Weights of a small GPT-style language model, trained from scratch on English Wikipedia.
Architecture: biases, tied embeddings.
Training: a variant of SOAP for these matrices, 94M tokens, 2875 steps.
Each number is 128 + 32 x the weight over its row's rms, rounded and kept within 0 to 255. Layers, rows and columns count from 0. The size above them is the row's rms in percent of the matrix's.

# layer 5 MLP down, 128x1024, rms 0.185, rows 100-127, columns 832-895
size [ 99 100 101 103  96  98 101 100  96  99  98  95 100  98  98 101  99 103 101  98 100  99  94 102  96 105  99 103]
[[ 69 128 152 149 201 155 161 221 124 128 177 192 196  77 172 192 117 190  97 139 120  76  76 128 119 123 123 124 103  83  91 144 119 125 162  75 153 134  81 144 127 159 136 130 153 184 120 176 185 151 117 132  95 115 119 139 185  97  80 122 145 107 148 101]
 [176 147 124 145  81 118  92 177 129 144  99  88 125 102  86 138 158  87 165 184 144 151  85  67  82 153 109 160 109  90 165 118  89  71 163 116 130 135 115 174 123 170 123 172 172 100 144 159  91  69  76 159 135 105 147  82  89  81 111 174 163  88  63 127]
 [ 94 146 176 120 142 101 153 163 134 146 100 127 129 131 132 128 144 141 195 111 120 174 140 124 135 154 162  84 112 167 147 108 116 124  92 139  91 162 107 151 109  58  28 105 122 155 122 108 152 123  55 152  97 114 111 147 149 116  73 124 162  98 138 160]
 [122 134 145 122 151 107  86 151 124 198  97 145  98  75  97 138 120 172 134 152 158 204 210 185 111 103 120 162  59 184 147 142 128 118 180 112 105  73 129 166 105 128 134  96  99 151 143 161  72 129  86 103 105 134 120 125 138 102 139 137 120 137  90 150]
 [173 133 136 139 108  98 139 125 155 111 101 152 158 133 161 161 114  96 137 185  94  99 133 170 144  86  83 175 128 127 125 104 117 134  96 151 114 108 133 156 171 114 167  81 134 117  71 157  59 171 149  98 133 129  99 149 133 115 127 116 100 166 115 154]
 [ 76 179 128  96  83 136 128  85  87  74 208 125 128 153 175 130 151  96 168 128 127  50 121 118  97 119  92 208 137 166 141 134 127 227 119 106  85 173 147 165 155 123 125  35  84 191 142 106 152  92 177  94 135 126  87 111 162 117 137 143 169 127 107 235]
 [160 107 164 153 131 185 156 100 151 170 169 144  74 167 144  81 135 106  78 138 124 121 134 119  59  91  59 111 133 135 120 165 174  99 110 102 173 102 110  70 104 129  90 164 116 110 109 161 185 189 157 171 149 158 171 155 143 134 110 107 120 172 154 119]
 [ 97 133 111  98 118 147 129 162 153 163 154 138 117 168  97 100 131 125 141 110 132 163 126 184 100  71 146 113  65 153 148 127 121 115 195 130 106  85 158 123 128 154 101 178 163 118 135 148 238 141 192 146 152 126 123 152 103  79 105 106 160  93 109 177]
 [179  99 145  71 153 137  95 119  87 216  64  30 141 112 173 110  48  87 134 143 142 129 166 116  82 120 105 127 108  82 109  79 204 146 141 174 134 141 144 184 164 113 154 110 137  91 137  89 117 170 187  52 134 142 131 162  49 125 149 109 136  95 110 129]
 [100  99 165 133 118 155 107 141 176 120 161  92 180 108  89 105 128  88 189 108  94 131 164  74 152 102 134 137 132 124  73 134 104  86  90  76 138  76 150  93 207 140 149 126 166  84 179 166 134 138 147 125 121 154 142 118 132 116 156 158 137 221 123 160]
 [128 131 201 109 127 176 120 132 210 123 123 194 168 154 142  91  97 194 115 107  83 132 110 112 136 149 158  91 151 142 110 178 105 116 182 130  65 116 149 123  57 123 123 103 123 106 142 199  77 130 117 113 125 150 133 164 134 138 142 129  66 151 141 160]
 [130 138 110 108 164 174 169 146 162 158 152 186  30 143 158 139 117 112 118 147 125 122 164 191 107 101 150 101 118 152  89 115 136 116 170 115 135 165 134  35 141 132  73 140 132 162 103  87 118  98 138 135  91 136 146  92 124 140  73 123 152 178 133 138]
 [164 116 141 167 168 154  86 104  86 130 176 193  63  70 185  55 108 113 118 131 104 138 103  88  81 149 110 144 141 155 110  86 117  98 132 136 167 117 170  59 111 245 125 114 102 151 121 133 169 106  92 140  93  85 121 136 113  75 119 121 132 132  78  88]
 [165 107 116 119 113 127 125 163  90 151 112 164  84 109 175  70 172  73 106 197 177  86 121 120 155  98 131 205 119 226 101 125 133 157 100 124 107 128 152 138 137 154 138 172 123 156 150 156 140 193  74 150 143 115  58 138 163 137  99 143 155 140 129 126]
 [141 162  86 154 109 120 129 145 134  97 168 111 132  83 161 160 138 137 170 116 150 111 116 126 149 116 144 132  88  96 125 145 120 149 155 138 140 141 142 118  96 127 102  94 128  95  81 160  76 102 183 183 119 145 132 193 190 137 115 200  65 117 197 103]
 [146 132 133 117 114 154 137 198 123 133 143 112 206 125  85 154 160 115  73 148 117 104 106 127 153  71 110 164 160 139 170  93 102 113 107 123 110  91 159  58 111 110 146 185 130 134 121  78 104 154 109 137 159 110 150  85  94 154  80 115 156 143 122  81]
 [116 118 119 160 108 118 176 125 123  91  87 155 163 125 131 192 156 142 137 138  90  83 182 104 167 131 142 123 124 167 147 107 130  85  99 161 206 192 130  78 139 144 131 120 112 168 129 200 112 141 149 159 117  68 138 109  76 163 136 138 118 154 217  31]
 [ 83 166 130 152 144 137 108 125 153  96 149 124  91 161 105 155 113 117 156 160 109 109 159 142 110 114 105 139 156 104  87 151  82 181 139 132 126 135  69  81 150  78 143 183 120 116 114 115 126 100 164 115 115 113  93 133  32  89 144 143 106 183 142 113]
 [139 105  93 125 145 171 118 153 107 135  83 151 134 172  83 141 174 163 101  81 129 135 101 131  82 134 162  71 122 165  80 153  94 146 112 140 121 136  88 192 140 145 158 135  94 152 146 153 170 141 112  90 159 120 128 100 122  96  91 102 107 133 122 120]
 [165 174 132 150 141 127 130  82 137  73 114  96  86 142  54 142 151  95 133 131 135 153  75 113 180  88 151 167 143  90 159 129 146 182 139 110 108 162 164 129 144 117 162 149 147 195 125  74 165 119 174 110 137 184 112 210 110  53 113 115  90  80 186  87]
 [203  56  78 169  83  85 153  72 128 117 127  75 113 131  87  83  92  91 148 109 112 115 138  80 107  94 200 148 117  79 139 106 121 116  94 137  74 144 174 173 120 131 120 100  59  90  99  84 135 130 155 149 164 102 127 130 127 108 103 104 148 148  91  54]
 [135 156 138 153 105 128 212 216 137  95 141 119 139 178 179 180 136  57 139 139 119 204 106 118  72 133 131 144 124  97 126 113  89 142 152 126 140 199 104 131 126 128 112 142 144 110 103 111 140 106 170  94 124 149 132 106 132 161 168  67 124  91 148 126]
 [114 165 193 105 169 142 139 139 165  91 136 203 124  86  61 104 163  80 182 123 139 124 141 128  96  92 101 116 199 168 117 133 116 105 183 165 165 116  78 138 140  96  93 108  89 147  85 162 118 159  97 137  64 118 116 187 170 146 129 102 117  93 205 134]
 [145 174 165 205 161 175 131 175  70 136 170 178 167 125 189 117 154  74 110 168  92 131 162 121 115 111 139 147 113 142 103 101  87 153 125 152 126 144 130  92 141 133  89 139 140 140 116  95 191 190 234 140 148 135 166  20 151  97 110 108 129 154 113  98]
 [134 160 113 152 120 128 156 165  48  48 103 101 136  85 105  85 156  72 161 119 117 155 113 119 130 123 166  79 141  87  87  94 107 134 135 157 114 101 118 106  90 115 194 171 136 117 110 118 129 113 179 110 126  83 160 150 143 107 120 111 140  65  97 104]
 [134 151 132 104 143 150 161  85 109 143  88  74 151 128 115 168 156 123  96  79 130 174 104 113 141 100 116 159 142  92 154 130 152 125 106  89 185 116 137 125 109 145 123 140 159  74 134 118 135 124 182 107  71 155  90  64 120 163  69 181 223  62 147 128]
 [136 155 146 189 138  70  41 137 141 135 211 140 137 123 115  97 113 125  95 186 107 127  90 126  88 102  64 164 150 107 126 136 136 135  88 125  87 126 157 114  71 102 182 110 151 120 169 155 133  96 117 101 130 187 131  85 111 177 177 141 126 172 143 192]
 [154  82  72 148 189 115 103 114 127 134 110 148 156 147 120 182 112 141 127 111  99 138 127 160 169 175 146 128 154  73 141 147 114 145 163 109 136 152  94 110 139 100 117 109  99 116  78 136 104 141 131  94  27 140 149 157  79  94  61 115 103 149 111 159]]